Weights of a small GPT-style language model, trained from scratch on English Wikipedia.
Size: 21 layers, width 384, 18 heads of 32, vocabulary 11375.
Architecture: rotary positions, no biases in attention or MLP, untied embeddings, capped logits.
Training: a variant of Muon for these matrices, 382M tokens, 5826 steps.
Each number is 128 + 24 x the weight over the matrix's rms, rounded and kept within 0 to 255. Layers, rows and columns count from 0.

# layer 13 MLP up, 1536x384, rms 0.061, rows 467-484, columns 0-191
[[123 133 131 112 138 113 138 153 134 140 135  97 144  75 119 176 149 140 127 126 102 138  97 129 101  92 152 123 139 104 135 102 120 107 135 178 119  95 137 143 169 108  88 116 154 118 140 158 107 101 127 120 143 180 128 122 120 171  97 153 134 166 136 119 145 113 141 144 143 124 159 143 150 149 118 103 134  82  75 161 110 108 154 121 128 152 168 166  84  99 151 121 146 108 175 116 115 150 157  95 151 178  95 149 152 138 138 115 137 162 108 107 107 103 154 127 158 128 126 117 133 152 104  74 138 129 144 158 110 102 136 123  98 145 127 126 117 141 146 135 140  86  99 152  94 143 139 156 110 149 157 153 142 147 131 122 109 118 126 139  86 131 145  79 132 178 156 111 138 125 113  54 143 102 118 133 135 102 102 138 142 121 140 109 117 102 139  88 171 152 129 115]
 [117 133 138 155 111 133 117 160 124 110 141 133 123 104 156 108 150 145 135 112 149 120  68 108 142 134 110 134 156 140 138 160 167 106 153 140 108 134 136 124 130 154 131 151 141 107 128 129 118 104 135  93 122 122  98 148 135 125 144 118 121 109  99 124 179 104 178 171 102 117 105 136 129 122 149 108 163 113 119 154 132 148 120 140 109 137 103 146 137  88 115 143 126 149 129 128 128 120 157  90 112 107 146 141 117 118  97 148  73 169 127 162 134 145 156 113 153 135 129 119 115 132 156 132 124 121  94 128 146 113 178 105 118 100 102 139 116 161 113 135 124 139 166 139 128 120 115 128  92 100 132 139 139 154 133 117 119 107 125 125 112 101 152 126 129 125  84 136 124 143 123 112 128 164 134 123 155 143 120 121 129 146 129 149 154 136 110 146 117 125 131  95]
 [121 132  96 129 126 141 123 159 122 121 148  66  95 130 136  82 136 133 109 133 132 121 104 175 155 113  74 132  89  88 104 132  82 144 134 144 144 124 123 155  98 143 102 147  87  96 113 114 111 114 102 142  78 146 126 130 110 106 160 101 150  88 136 120 169 149 153 105 148 126  98 116 119 126 118 157  72 129 158 158 134 110 128 128 164 147  81 112 146 121 136 158 134 137 100 138 119 118 158 119 134 146 146 124  98 110  77 150 147 137 143 163 153 114 145 161 123 123 101 126 109 122 101 127 110 107  99  99 136  94 123 131 108 145 136 138 102 165 126 146 133 140 140 167 109  77 103 120 112 124 137 136 136 134  93 102 108 109 122 104  88 146 165 142 125 138 109 153  99 140 158 172 161 155 139 104 107 184 117 114 130 154 122 126 101 133 126 145 161 131 132 171]
 [124 106 114 108 149  85 141 157 122 148 144 128  93 157 220 107 104 143 153 131 168 114 150 108  98 107 111 149 148 177  87 138 107  74 157 110 174 111 156 162 104 161 120 136 152 130 146 141 126 141 142 124 122  83 166 101  98 161 173 158 129  75 105 119 145 135 144  89 105 143 129 115 124 136 106 125 126 133 167 112  97 128  33  93 180  88 120 100 111 121 106 176 142 147 115 115 104 123 141 148  98 123  86 136 150 115 118 121  96 126 102 100 112 151 104 169 161 120 131 148 154 148 132 145  82  79 116 142  80 133 131 121 160 138 100 105 147 129 128 115 162 138 144 128 136 109 133 121 111 133 149 101 152 112  91 131 159 125 112 123 165 156  95 118 101 107 142 116 169 163 159 147 162 124 133 123 136 126 123 130 118 130 102 125  99 155 127 111 145 131 170 105]
 [100 137 114 121 116 125 113 133 162 122 135 170 146 127 115 147 138 126  99 116 124 110 110 107 155 107 109 127 149 107 124 129 107 105 123 156 160 141 137  88  91 110 103  99 121 113 131 128 124 169  80 134 126 112 154 135 144  94 124 121 135 120 134 149 135 155 114 147 135  95  80 142 106 127  89 151 117 107 123  78 116 107 163 116 127 135 136 152 204 145 103 109 151 144 149 148 139 174 120 156 130 109 144 157 173 135 123 157 160 114 118 118 150 158 112 157 142 128 144 134 135 125 104 136 137 108 214 140 165  88 116 169 100 150 174  92 132 129 144  83 151 134 134 120 101 124 188 170 124 127 128 108 133 156 107 144 114 102 171 163 143 127 116 162  93 117 145 119 110 151 148  56 106 153 137  94 134 114 128 129 124 132 117 181 114 165 122 154 145 137 129 142]
 [137 142  97 132 112 154 106 138  96  88 162 131 144 120 146 158 101 137 123 158 127 142  91 151 121 133 157 103 107 116 133 107 111 113 133 104 134 127 141 157 141 125 147 112  92 127  97 111 112 113 165 146  98 103 152 142 129 151 122 107 167 151 142 127 140 116 149  88 143 145 142 141 106 137 155 146 152 124 108 125 150 124 143 131  98 109 152 134 158 133  94 132 153 113 112 209 141  92 120 115 129 165 108 128 138 130 147 107 132 123 141  97 114 157 112  97 102 157 138 141 142 140  93  62 147 122 112 143 155 104 168  58 106  99 115 113 110 102 170 128 130 102 104 134 108 118 163  97  97 191 104 114 167 102 130 122 123 147 114 158 120 152 146  85  96 128 123 145 176 147 138  67 161 149 159 104 156 138 148 101 149 118 127 115 110 108 138 147 129 113 153 105]
 [121 143 144 153 125 130 153 170 139 173 130 146 134 138 113 113 106  91 119 113  90 126 154 136 111 135 132 151 108 113  79 137 147 133 122  95 100 110 118 139 152 155  61 114 156 108 160 121 152 102 120 129 113 125 128 113 117  92  98 139 136 153 121 135 114 143 161  78 149 172 100 133 129 106 121 152 156  88 139 131 149 134 113 151 119  80 152  70 104  96 140 154 108 109 107 140 150 144 149 103 160 127 123 114 117  94 118 172 109 138 172 152 147 161 134 133 133 124 132 122 173 125  91 161 130 162 157 145 159 147 141 123 111  51 147  98 136 113 164 138 130 125 121 141 105 110 104 156  95 130 158 138 126 132  85 154 169 110  89  59 190 157  95 125 152 121 130 100 112 134 109 156  93 164 128 114 144 114 122  94 174 120 163 121 103 118 127 112 151 126 156 148]
 [100 181 104 118 110 118 159  85  64 142 113 197 112 121 133 179 141 137 162 131 118 146 128 144  84 135 141 146 138 118 128 151  96 116 150 169 134 186 136 143 173 105 154 162 138 136 125  86 126 143 129 110 167 155 111 151 161 166 101 178 120 113 122 118  94  98 147 119 123 149 171 118 134 153 112 123 107 114 134 119 152  99 104 114 134 133  94 134 155 125 147 146 116  93 145 116 151 136 132 103 158 159 142 121 131 163 190 134 134  99 214 105 112 139 157 121  87  96 138 107 110 121 121  96 154 134 147 159  80 115 111 156 104 140  96 165 127 173 165 119 147 117 100 114 161 121 110 116 168  82 123 104 105  78 138 139 103 128 130 160 153 144 130 123 128 121 146  98 124 132 111 153 124 124 138 174 144 135 125  94 150 116  98 129 130 178 137 156 147 139 101 140]
 [156 122  79 143 173 144 126 168 119  85 194 145 166 152 162 126  94 188 119 175  95 123 124 109 114 140 125 145 138 168  64 140  66 111 103 130 130 100 146 147 162 179 139 113 143 152 115 106 149 150 146 143 161 146 145 154 125 124 135 110 141 145 118 155  96  97 150 109 136 125 129 115 162 117 167 112 128 119 151  87 131 114 116 152 104 143 141 131  72 168  88 148 120 129 106  89 120 102  90 171 118 102 159 162 111 121 116 149 139 117 135 100 118  98 156 114 120  92 140 106 155 111  98 153 107 145 151 141 130 108 139 104 101  91 121  96 115 130 137 128 155 153 167 115  79 154  88 122 160 154 101 161  87 126 172 149 145 159  92 115 172  85 132 172 117 164 123  68 108 150 157 114  85 161 134 105 172 104 137 132 139 157 185 118 144 112 105 185 153 115 113 141]
 [158 109 123 122 119 169  94 165 112 142 128 122 128 150  87 162 150 146 149 127 152 132  98  78 121 140 116 165 142 118 125 108 112 117 127 166 132 130 142 154 127  97  88 116 102 122 128 127 113 128 143 148 120 137 109 103 190 102 134 129 161 139 105 145 113 113 106 114 147 110 115 124 138 107 138  85 114 112 143 140  96 132 100 135 155  85 142 104 133 171 131 117 155 157  85  95 170 176 152 149  92 108  93 123 139  63 109 112  94 165 107 138 106 110 120 138 123 135 122 116 162 125 122  83 169 120 156 153 115 147 156 127 103 113 155 122  91 133 124 132 132 149 141 131 179  76 136 143 104 127 126 151 116 140  71 154 121 139 146 108 127  82 136 114 132  73  80 124 115 118 144 172 129 142 124 147 111 121 128 120 122 135 125 116 139 136 142 164 134 139 112  72]
 [122 119 134 114 131 165 105 142 116 113 116 163 145 128 141 141 143 152 118 146 190 162 119 103 102 162 174 128 121 153 113  94 131  98 146 111 141  80 116 132 157 129 104 117 174  61 118 129 163 117 120 120 132 137 137 148 115 100 171 105 131 117 112 131  79 103 153 126 117 121 129 184 111 139 167  98 103 137 142 137 157 147  93 148 126 135 110 107 166 132  91 118 140 160 150 120 126 137 106 107 114 143 119 127 121 130 130 102 137 117  90  80 128 105 130 107 148 122 122 174 160 135 123 175 138 131 144  88 126 128 146 115 139  73 116 124 107 117 140 161 119 126 123 113 147 161 141 146 111 175 142 122 106 159 104 207 170 120 131 126 101 114 115  89 170 150 130 134 139  95 173  90 162 137 120 151 187 159 154  92  85 132 111 112 174 146 108 123 149 132 152 151]
 [131 105 136  98 119 133 112 117 122 114 101  91  89 108 114 123 141 127 108 106  97 121 119 114 131 110 115 144 122 129 161 175 130 122 109  92 119 147 144 117  95 178 127 149 126  96 148 158 115 130 140 126 110 162  68 161 153 106 164 147 122 133 139  74 113 121 132  83 119 103 159 124 159 111 127 162  98 144 183  94  98  90 127 124 130 121 145 106 134 161 154 106  92  85 131 138 179 138 135 112 148 140 126 135 140 134  95 121 137 154 114 124 149 120  92 107 118 115  95 138 167 147 128 153 120  97 144 124 116 122  88 107 143 118 141 140 148 150 171  89 126  93 101 160 142 150 125 142 124 145  99 152 102 146 103 112  95 187 131  74 122  97 134 137  55 135 170 144 136 114 138  95 105 135 151 105  87 143 143 123 132 120 120 119 170  95 135 130 135  94 108 117]
 [111 133 154 150 107 110 152 102 137 154 179 137 117 105 169 121 151 130 142 133 151 121 142 116 137 130 105  99 174 115 166  72 104 107 118  97 110 146 144 106  69 118 113 134 107 137 120 146 138 118 120 112 125 172 159 116 124 104 113 122 131 161 123 129 126  79 105 112 174 138 145 120 127 117 162 128  78 150 156 100 123 129 165 122 113  87 149 170 102  83 146 119 160 106 125 126 133 128 160 156 143 141 109 123 128  68 118 119  99 130 120 108 123 123 120 120 107 148 138 107 126 123 161 117 123  99 131 141 113 123 104 127 147 117 141 115 118 133  83 122 107 118 127 116  83 172 147  73 160  65 128 114 110 103 127 138  90 109 117 114 180 117 128 178 138 193 150 120 121 149 139 168 133 118  97 152  90 135 141 104 124 116 132 150 132 131 141 122 167 118 135  91]
 [150 111 136 153 118 144 117 124  99 154 153 124 119 132 139 130  91 144 126 160 142 148 148  91 116 109 165 134 133 124 110 116 125 115 116 163 116 121 144 142 160 121 139 137 191 104 150 116 151 127 168  66 131  91 140 120 136 168 123 127 119 132  99 133 115 141 147 132 157 134 170 120 119 105 162 109  71 128 160 140 156 124 115 105 129  93 110 133 146 113 111 128 139 172 143 136  98 154 131 109 138 168 130 126 132 137 142  87 142 115 102 122 133  88 153  70 114 114 143 115 148  99 140 121 114 102 126 101 115 152 148 115 117 138 131  95 132 107 163 145 178 139  92  79 156 155 117 135 117 115 137 147 140  90 120 134 151 163 112 119 122 122 145 114 132 124 126 131 134 115 144 148  99 135 172 148 134 106 122 107 153  60 149 151 119 117 131 130  85 141 133 133]
 [105 115 119 103  96 144  92 130 139 157 135 126 119 145 141 120 161 124 120 125 133 115 106 107 109 110  95 158 138 148 120 109 152 110 112 104 150 119 124 169 131 137 147 131 115 138 149 125 159 118  81 116 128 117 136 133 150 136 140 143 138 139 121 126 116 143 136 136 160 148 124 125 105 128 143 135 147 146  85 141 132 127 145 105 113 131 107 124 131 136 123 125 108 131 136  98 108 108 147 109 136 141 129 143 112  97 111 113 130 124 117 125 102  79 138  87 138 108 159 120 113 143 116 123 125 136 114 100 122 135 149 161 126 148 130 159 123 110 115 100 126 161  89 149 140 114 108 126 128  98 128 116 123 141 100 171 141 137  96 127 140 123 149 139  99 105 142 108 128 107 129 142  95 128 134 120 154 124 113 122 106 128 110 148 122 113 128 105 122 111 116 100]
 [122 108 152 130 114 101 143 106 131 151 140 131  86 150 146 137  58 102 140 153 162 142 118 161 160 136 162 144 138 141  84 133 100 115 156 102 106 137 156 102 156 101  97 156 116 103 144  90 133 114  77 109  97 115 108 132 129 166 132 136 146 119 134 161 137 140 139 115 121 139 157 157 171 139 143 138 174 155 143 117 126 102 140 137 172  98 152 145 130 120 130 109 142  98 143 119 164 107 159 116 129 160 171 108 105 171  92 116 145 166 146 144 128 128 112 143 155 128 144 141 104 134 147 143 142 134  77 108 124 140 134 135  81 152 125 116  95 122 109 133 155 137 134 149 127 114 117  96 135 134 105 117 135 145 119 127 128  96 130  92 132 118 141 124 139 154 118 118 134  94 136 110 125 151 134 166 121  93 143 120 140 144 208 119 174 116 156 150 128 112 127 123]
 [193 114 106 130 124 136 170 157 111 122 125 110 104 116 133 147 149 152 140 173 134 150 127  87 147 129 141 125 106  91  86 196 195 123 131 126  93 123 138 143 115 108 107 144 119 131 137 128 107 135 113 137 141 142 166 117 176 133 167 112 154 102 134 118 136 133 127 128 125 126  71 139 185 129 121 114 118 113 151 131  81 100 167 137 124 119  86 134 150 130 128 127 182 128 122 119 152 101 135 129 156 156 137 134 155 139 142 114 107  85  97 100 177 131 117 121 110 162 130 149  66  82  90 107 103 107 149 147 149 110  81 130 110 154 134 121 125  94 133  69 141 110 131 117 105  91 123 153 121 131 141 105 129 131 133 131 109 119 119  99 150 132 139  56 135 166 160 131 142 131 114 143 132  75 165 122 143 166 138 107 125 122 140 128 156 111  85 142 159 155 147 128]
 [116 114 134 108 167 142 149 107 162 133 117 127 122 109 110 118 121 144 147 122 149 109 187 111 125 116 135 174 115 109 116 117 136  79 125 120 135 126 106 125 137  61  76 136 134 148 178  77 113 133 136 104  85 101 139 122 111 123 141 129 105 100 151 104 103 125 160 132 121  88 119 149 113 104 154  75 119 138 156  70 102 146 139 195  93 143 126  86 125 125 110 122 125  95 134 125 126 143 110 146 108 107 155 137 148 122 150  96 119 111 158  92 139 135 137 156 130 150 106 136 141 151 109 110 143 144 125 129 107  83 152 115 118 127 141 109 109 163 151 127 149 176 123 103 158 147 133 161 141 162 114  88  86 127 118  76 153 126 182 121 116 149 132 105 175 134  88 160 134 115 116  92 100 119 140 122 158 110 121 167 129 110  71  95 137 118 123  88 146 131 165 110]]
# layer 13 MLP down (transposed), 1536x384, rms 0.0572, rows 467-484, columns 0-191
[[122  65 139 132 121 131  86 159 155 123 111 145 108 137  99 117 141 157 131  87 103 146 141  95 123 170 132 148 137 138 139 119 120 129 136 125 108 117  92 131 113 123 131 140 102 129 128 124 165 154 147  97 174 131  96 124 113 110 126 158  99 129 159 140  71 153 127 118 153 185 120  76 122 144 139 108 132 139 111 118 130 127  83  75 114 115  85 105 118 104 128 131 133  93  98 151 127  74 127 163 123 130  81 130 117 159 126  73  87 131  78 168 159 105 143 124 134 102 146 118 126 144 119 144  91 121 120 162 143 143 122 149 131 123  94 114 125 154 146  96 115 169 131 107 169 106  83 142 137  99 115  97 138 105 138 145 128 159 139 138 146 125 154 126 101  98 128 112 143 133 157 137 125 157 138 104 174 124 114 111 119 108 141 102 113 109  83 141 101 102 142 112]
 [135 111 116 103 188 138 152  87 113 121 100 123 137 121 140 141 146 188 144 136 157 139 146  91 135 129 122 135 122 116 120 146 114 166 108 121 153 174 124 135 119 139 135 111 135 103 141  98 164 130 150 146 173 139 170  98 153 107 171 107 193 117 118 120 136 120 138 163 129 141 131 143 104 168  94 109 145 157 123 119 175 107 128 113 146 123 143 130 107  97 128 131 125 129 142 102  79  84 107 111 136 101 124 134 164 168 131  83 111 148 142 163 110 141 135 128 131  98  85 103 117 119  83 106 136 152 152 132 146 109 126 125 147 152 161 170 135  98 113 114 140 104  84 119 161 140 154 129 129 119 135 124  95 151 168 120 150  84 121 132 152 133  88 159 119  93 107 141 138 104 110 114 161 121 134 110 112 111 132 102 106  74  99 126 103 148 150 152 161 136 113 144]
 [109 124 108 132 145 126 137 125 135 137 141  96 100 102 102 123  90 158 131 132 139 108 108 138 113 164 100 140 140 135 113 168 135 155 116  81 122 135  83 142 178 141 138 143 133 107 118 159 108  93 115  81 129  80 151 135 117 100  91 108 137  90 138 160 140 146 130 164  91 107 131 148 169 105 144 146 152 101 145 156 153 152 138 132 113 137 103 149 130 143 134 107 120 127 140 117 147  99 113 139 144 114 134 162 139 113 148 129 128 123 137 132 100 134  85 140 129 130 136 104 169 130 113 132 135 118 111 110 166 133 117 165 125 140 146 114 135 118 125 148  99 115 122 166 103 142 133 109 149 121 128 115  74 114 147 117 101  89 174 142 135 150 141 176 105  92 166 130 105  89 111 148 198 118 141 131 155 144 149 109 120 104  98 161 100 129 146 140 113 125 114 131]
 [104 155 123 116 114 147 120 110 126 118 145 109 128 129 129 146 145 149 127  97 113 169 152 145 107 149 151 145 120 133 139 102  80  86 134  88  96 120 111 111 132 176 190 141  92 148 164 103 123 120 127 182 127 108 108  96 148 117 124 136 133 145 140 142  96 114 101 144 100 138 155  98 154 150 119 136 101 157  97 102 147 117 106 113 122 129 154 131 122 123 158 101 115 122 127 160 128 105 100 135 108 141 106 138  79 150  60 157  96 157 112 108 111 154 145 118 103 120 120 138 141 121 138  93 128  69 122 149 141  88 125 176 113 136 143 163 130 176 145 184 126 135  99 153 161 129 115 140 108 130 164 103 139 128  75 149 110 150 147 145 104 153 119 129 115 119 114 123 106 137 108 118 126 103 133 137 110 181 141 132 168 146 146 121 134 139 114  92 106 120 131 133]
 [122 172  76 137 154 133 111 111  89 106 133 117 120 129 145 205 138  90 114 141 120 194  89 104 136  99 139 113 101 119 207 121 135 131 151  91 166 155 144 115  71 101 129 125 125 170 117 123 133  79 133 112 129 123 154  77 160 111 106 106 147 116 152 182 123 116 179 172 112 114 139 144 167 112  86 154 167 112 103 139 140 137 122 124 109  91 180  87 116  93 130 132 118 140  86 127  86 181 148 168 115 131 133 160 171 167 139 140 136 132 171 113 119  67 142 114 132 141 135  97 157 139 116 112 166 132 146 137 131 132  95 153 132 111 119 122 128 109 149 114  91 164 134 130 151 123 132 133 124 138  90 137 131 138 113 147 181 172  84 195 162 162 129 163 146 153 165 144 139  87 177 116  92 159 135 130 158 131 156 104 145 112 135  84 149 102 143 128 154 129 131 118]
 [147 164 119  76 158 163 132 126 130 123 128 126 110 138 133 126 136 160 162 159 152 143 132  93 121 122  92 150  91 148 125 155 123 110 110 118 103 116 127 110 214 118 184 139 147 141 143 121 160 126 144 123 163 123 134 129 154 152 107 125  88 106 132 135 127 101 128 110 125 124 116 139  80 129  83 129 131 106 132 153 108 118 152 110 110 163 157  80 117 133 172 132 120 138 109 104 155  73 146 152 110  74 145  76 121 150 114 135  99 137 129 116 108 104 120 146 155 152 128 138 116 130 125 117 125 151 134 117 141 118 160 118 106 142 163 127 139 160 104 120 130  85 123 137 142 158  98 135 176 123 143 177 122 104 104 117 120 118 162 125 135 165 109 117 127 146 123 150  97 159  90 146 188 115  86 178 106 138 128 132 106 110 124  77 130 149 110 144 112 187 114 140]
 [108 142  80 141 126 121 144 124 130 171  79 114 150 148 136  88 155 143 124 138 148  84 111 128 150 105 134 154 104 115 117 196 165 107 111 154  67 147 142 145 131 135  81 141 163 156  94 156 123 110  99 112 150 106 152 104 111 102 105 119 105 152 129  94 113 138 137 128 147 105 131  89 114 188 166 142 163 101 122 116 127 128 121 123 100 117 114 147 115 144  85 112  93 129 120 168 106 132 120 149 125 115 120 149 134 104 126 106 123 101 111 119  83 105 139 122 124 171 172 173 114 123 132 165 113  87 126 170 117 101 102 147 107 168 154 136 112  89 137 146 156  96 144 128 157 104 142 145 147 136 127 138 102  95 118 154 145 130 142 109 136 179 116  84 111 100  94 155  92 134 131 146 104  90 126 123 147  88  99 130 126 103 110 149  93 133 126 145 156 131 114 157]
 [108 140  86 137 167  84 118 127 143  99 177 154 114 124 154 153 112 158 118 121 149 143 148 107 156  73 162  81 152 154 102 128 149 133 130 132 123 115 138 133  94 161 108 104 137 159 102  99 154 138  90 122 102 130 114  88 163 123 129 142 105 120 112 100 156 105 144 123 154 106 129  97  81 139  98 118  92 147 142 140 137 149 121 126 158 155  81 187  90 108 151 142 157 146 145 169 168 151 120 152 103 152 201 177 181 100 104 102 117 135 145 142 121 114 158 161 156 153 138 139 137 132 139  93 128 140 148 116 104 149 136 170 130 158 132 130 122 124 121 115 105 106 132  86 125 164 112 147 157 122 118 114 105 142  83 151 116 160 123 147 123 109  98 109 108 128 121 114 114 122  77 132 172 120 134 116 136  99 141 133 115  99 141 103 143 127 127 102 162 154 111 135]
 [159 122 145 171 165 125 129 144 169 120 126 147  74 128 100 127  86 107 108 135 137 124 115  90 107 111 132 155 149 137 125 127 133 140 149 156 138 160 138 140 120 124  86 140 158 101 161 129 142 138 121 122 156 123 139 147 146 135 137 139 111 113 121 140 131 146 154 134 110 117 145 126 136 139 122 147 140 106 100 138 172 133 125 127 156 159 159 150 140 177 145 143 139 166 144 138 124 133 159  95  83 130 111 145 149 134 168 117 129 121 145 116 129 136 149 101 110 143 110 126 106 113  98 161 104 138 126 123 118 141 101  95 141 101 150 140 164 129 155 142  97 101 140 159 136 157 111 133 157 139 127 117 139 152 129 138  94 138 127 111 126 140 149 144 131 152 136  80 162 129 131 151 131 120 143 134 138 120 126  96 159 134 101  88 117 109 145 151 151 150 165  95]
 [142  76 148 116  97 131  99 167  99 159 152 108 131 157 113  85 160 172 118 120 158 139  82  94 160 151 113 132 177 141 172 107 120  80 147 136 156 130 102 111  87 141  93 133 121 128 121 129 157 148 121 170 132 112 119  98 142 161 148 149 132 111 134 123 164  97 117 119 154 133 106 163 103  63 133  94 118  97 142 139 114 119 150 160 120 142 101 114 152 153 123 106 167 181 130 130 107 128 157 133  92 129 106 142 128 124  86 123 132 103 100  82 125 107 114 154  92 136 151 135  94 116 122 104 110  98 147 127 123 141 119 134 107 101  98 106 142  98 139 121 137 134 113 111 112  96 153 177 140 142  92 102 131 109 105 156  90 174  71 208 129 142 157 130 147 118 153 151 133 146 166 131 163 112 113 145 116  83  59  99 145 163 101 121 147 120 124 108 188 130 122 149]
 [114 120 117 120 121 153 152 180 125 125  89 113 106 161 165 154  89 108 122 123 136 141 132 141 129 136  94 109 106 124 119 132 139 184  81 144 131 143 148 142 120 100 120 136 132 156  90 134 108 108 131 145 152 157 137 112 103 119 130 156 161 140 158 139 107 111 121 107 115 108 108 111 148 127 126 164 117  81 145 107  91 123 104 144 133  84 148 156 126 165  93 156 115 114 114 131 110  87 151 149 146 139 159 150 157 132 112 155 124 145 127 168 140 188 144 106 140 161 170 123 114 170 169 115 114 108 121 146  73 123 137 149 135 110 165 123 101 124 173 128 110 117 140 150 134 130  92 140 117  82 104 170 150 107 106 157 144 121 114 118 156  96 168 135 179 136 122 118 142 125 140 147 130 154 108 151 135 121  89 165 142  96 105 130 187 104 157 131 126 141 117 129]
 [112 159 123 100  94 170 106 132 147 135 114 156 147 137 106  88  90 105 108 140 134 135 117 143 170 113  85 136 130 123 130 123 146 124 144 169  94 132 105 146  91 139 118 105 154 174 137 136 143  96 142 149 118 148 148 139 134 155 115 147 113 171 143 141 129 105 143 126 124 151 159 137 103 166 173 138 123 188 152 127 128 128 116 100 112 130 130 150 160 112 145  81 100 129 193 115 127 115 108 119 126 122 114 135 118 138 150 124 136 120 158 111 148 116 120 112 131 129 120 122 121 101 109 123 169  92 113 131 117 144 140 132 128  89 122 137 118  98 126 135  93 147 110  95 118 119 123  90 168  73  85 162 131 134  93  92 149  85 125 133 142 120 123 155 145 153 140 144 143 145 119 135 181 133 143 138 124 172 129 131 122 138 132 110 178 146 131 136 148 104 123 105]
 [136 146 126 202 119 119  99 126 126 126 119 119 119  95 172 119 141 118 110 161 111 105 115 134 157  93 140 131 132 113 132  92 110 164 177 169 116 170 125 117 120  95 131 176 110 120  65 141  78 108 118 128 124 146 174  83 160 102  92 102  91 142 163 107 160 109 120 114  71 145 146 143 124 103 134 171 165 138  91 137 162 134 121 109  81 125 118 145 120 105 176 110  95 180 135 136 136 106 124 133 159  84 120 107 127  79 127 210  97 121 118 140 125 107 136 154 100 112 158 135 108 109 156  94 106 106 154 129 121 137 121 122 147 143 133 119 101 114 114 100 157 116 132  67  94 120 119 128 155 153 125 163 117 160 128 148 115  69  97 132 124 138 106 153  61 145 142 104 125 118 137  77 157 116 115 138  67 125 113 130  97 109  89 129 128 147  82  84 113 117 101 143]
 [141 113  90 132 167 113 134 171 157  59  82 150 137 181 126 159 111 144 164  75  97 107 137 115 164 157 130 115 120  98  76 122 194 128 168  89 104 147 140 136 107 153 116  78 109 163 128 141 102  71 140 204 125 156 126  82 160  57  94  92 135 135 165 121 120 112 124 124 140 159  80 178 173 102  88 150 129 138 153  94 109 138 141  84 106 161 177  88 147 172 128 120 134  61 106 147 135 135 132 154  83 116 120 129 134  91  94 160 137 180 144 145 106 135 109 202 114 139 142 120 143 135 110 122 148 131 115 161 117  91 108 153 151 103 131 100 140 140 130 167 100 213 183 161 123 100 163 137 140 103 131 112 143 155 120 161 146 135 136 164 102 153 169 170  92 128 169 177 155 157 114  90 158 153  99 169 151 142 168 121 136 199 100  98  95 120 169 126 159 102  99 103]
 [146  98 120 139 134 151 134 143 121 111 113 130 146 140 116 178 116 126 125  91 122 151 135 123 121 154 150 155 122 125 131 119 128 137 129 105 129 112 119 128 145 121 123 138  92 125  65 135 153 132 177 110 137 104 122 139 151 168 138 105 116 133 129 102 144 110  98 122 170 141 137 148 127 182 135  91 131 128 103 144 158 168 110 111 135  86 161 123  84 134 128 160 119 126 108 132 151 118 151 121 115  83  61 140 114 161  96 162 116 133  80  94 130 190 125 164  79 113 171 115 145 151 103 177 120 157 161 152 107 125 151 148 121 103 164 102 135 167  92 161 120  95 177 116 123 135 155 127 147 127 142 135 127 168 152  88  92 145  86 150  96 162  96 127 115 153 138  99 165 126 110 117 111 104 148 132 162 134 109 140 164 156 127 105 166 121 113 113  83 102 151 137]
 [ 81  95 135 121 106 189 153 178 132 130 106 131 139 147 108 109 109 142 148 153 131 142 129 128 143 145 141 127 195 158 121 132  88 162 168 135 137 150  98 122 140  90  78 108 158 143 110 183 113 105  74 132 140 135 169 163 108 132 106 119 143 137 128  51 143 165 148 118 160  58 129 148 128 125 120 114 119 145 150 111 125 129 144 160 106 108 145 142 125 105 150 115 142 126 141 141 124 150 188 115 147 126 109  70 156 197 131 118 107 150 138 117 129 146 131 128 135 149 139 151 115 128 127 142 121 101 128 145 138 143  76  82 127  95 129 130 157 121 131 150 121 126 101 152  55 105 120 163 157 100 159 139 107 146 134 147 158 130 121 147 151 135 144  81 110  97 162 147 119 143 180 147 139 102 105 119  68 110 110 159 115 150 120 129 127 154 119 158 127 161 113  63]
 [117 123  94 114 162 142 141 132 150 123 116 130 114 113 159 136 114 137 112  99 126 156 135 142  95 132 123 121 156 129 151 105 126 143 138 131 140 135 107 116 146 125 114 145 123 155 123 121  91 120 139 128 189 105 127 112 110 102 116 133 109 129 157 120  92 102  65 137 133 150  88 114 139 118  99 103 149 158 133 140 139 136 123 119 124 130  84 120 119 146 116 127 143 122 116 133 118 131 115 135 151 123 147 138  84 147 132 146  80 100 160 125 122 129 126 125 138 117 128 130 119 126 119 101 119 119 121 136 127 140 138 100  88 121 105 112 115 146 175 148 111 153 130 115 111 137 153 113 146 130 128 117 156 131 154 128 110 100 125 111 150 128 127 102 131 115 116 133 170 144 176 112 146 150 104 151 113  95 153 179 117 126 185 132 103 164 133 122 112 162 101 150]
 [132 106  95 185 164 110 111 116 164 147 127 109 117  95 110 102 111 124 111 138 150 120 123  99 153 109 128 106 121  91 119 104 146 114 151 139 140 103 125 137 114 133  99 139 118 108 101  93 161 146 112 142  90 125 131 138 167 140 164 137 133 162 119 151 115 112 138 123 120 155 126  81 177 122 151 130 116 150 134 137 125 110 105 110 114 120 145 121 130 140  80 128 187 137 162 150 155  96 125 114 140 127 143  89  88 148 122  75 104 103 134 137 127 141 142 119 116 173 136  69 122 143 131 111 130 141 106 109 137 128 153 104 114 161 158 143 100 122 129 106 143 158 139 132 103 107 119 155 127 128 110 148 122 103 139 110 116 178 132 102 117 160  93 167 121 104 135  95 122  91 144  91 112 136 114 119 158 110  98 152 117 134 123 179  60 114  71 141 138 117 146 146]]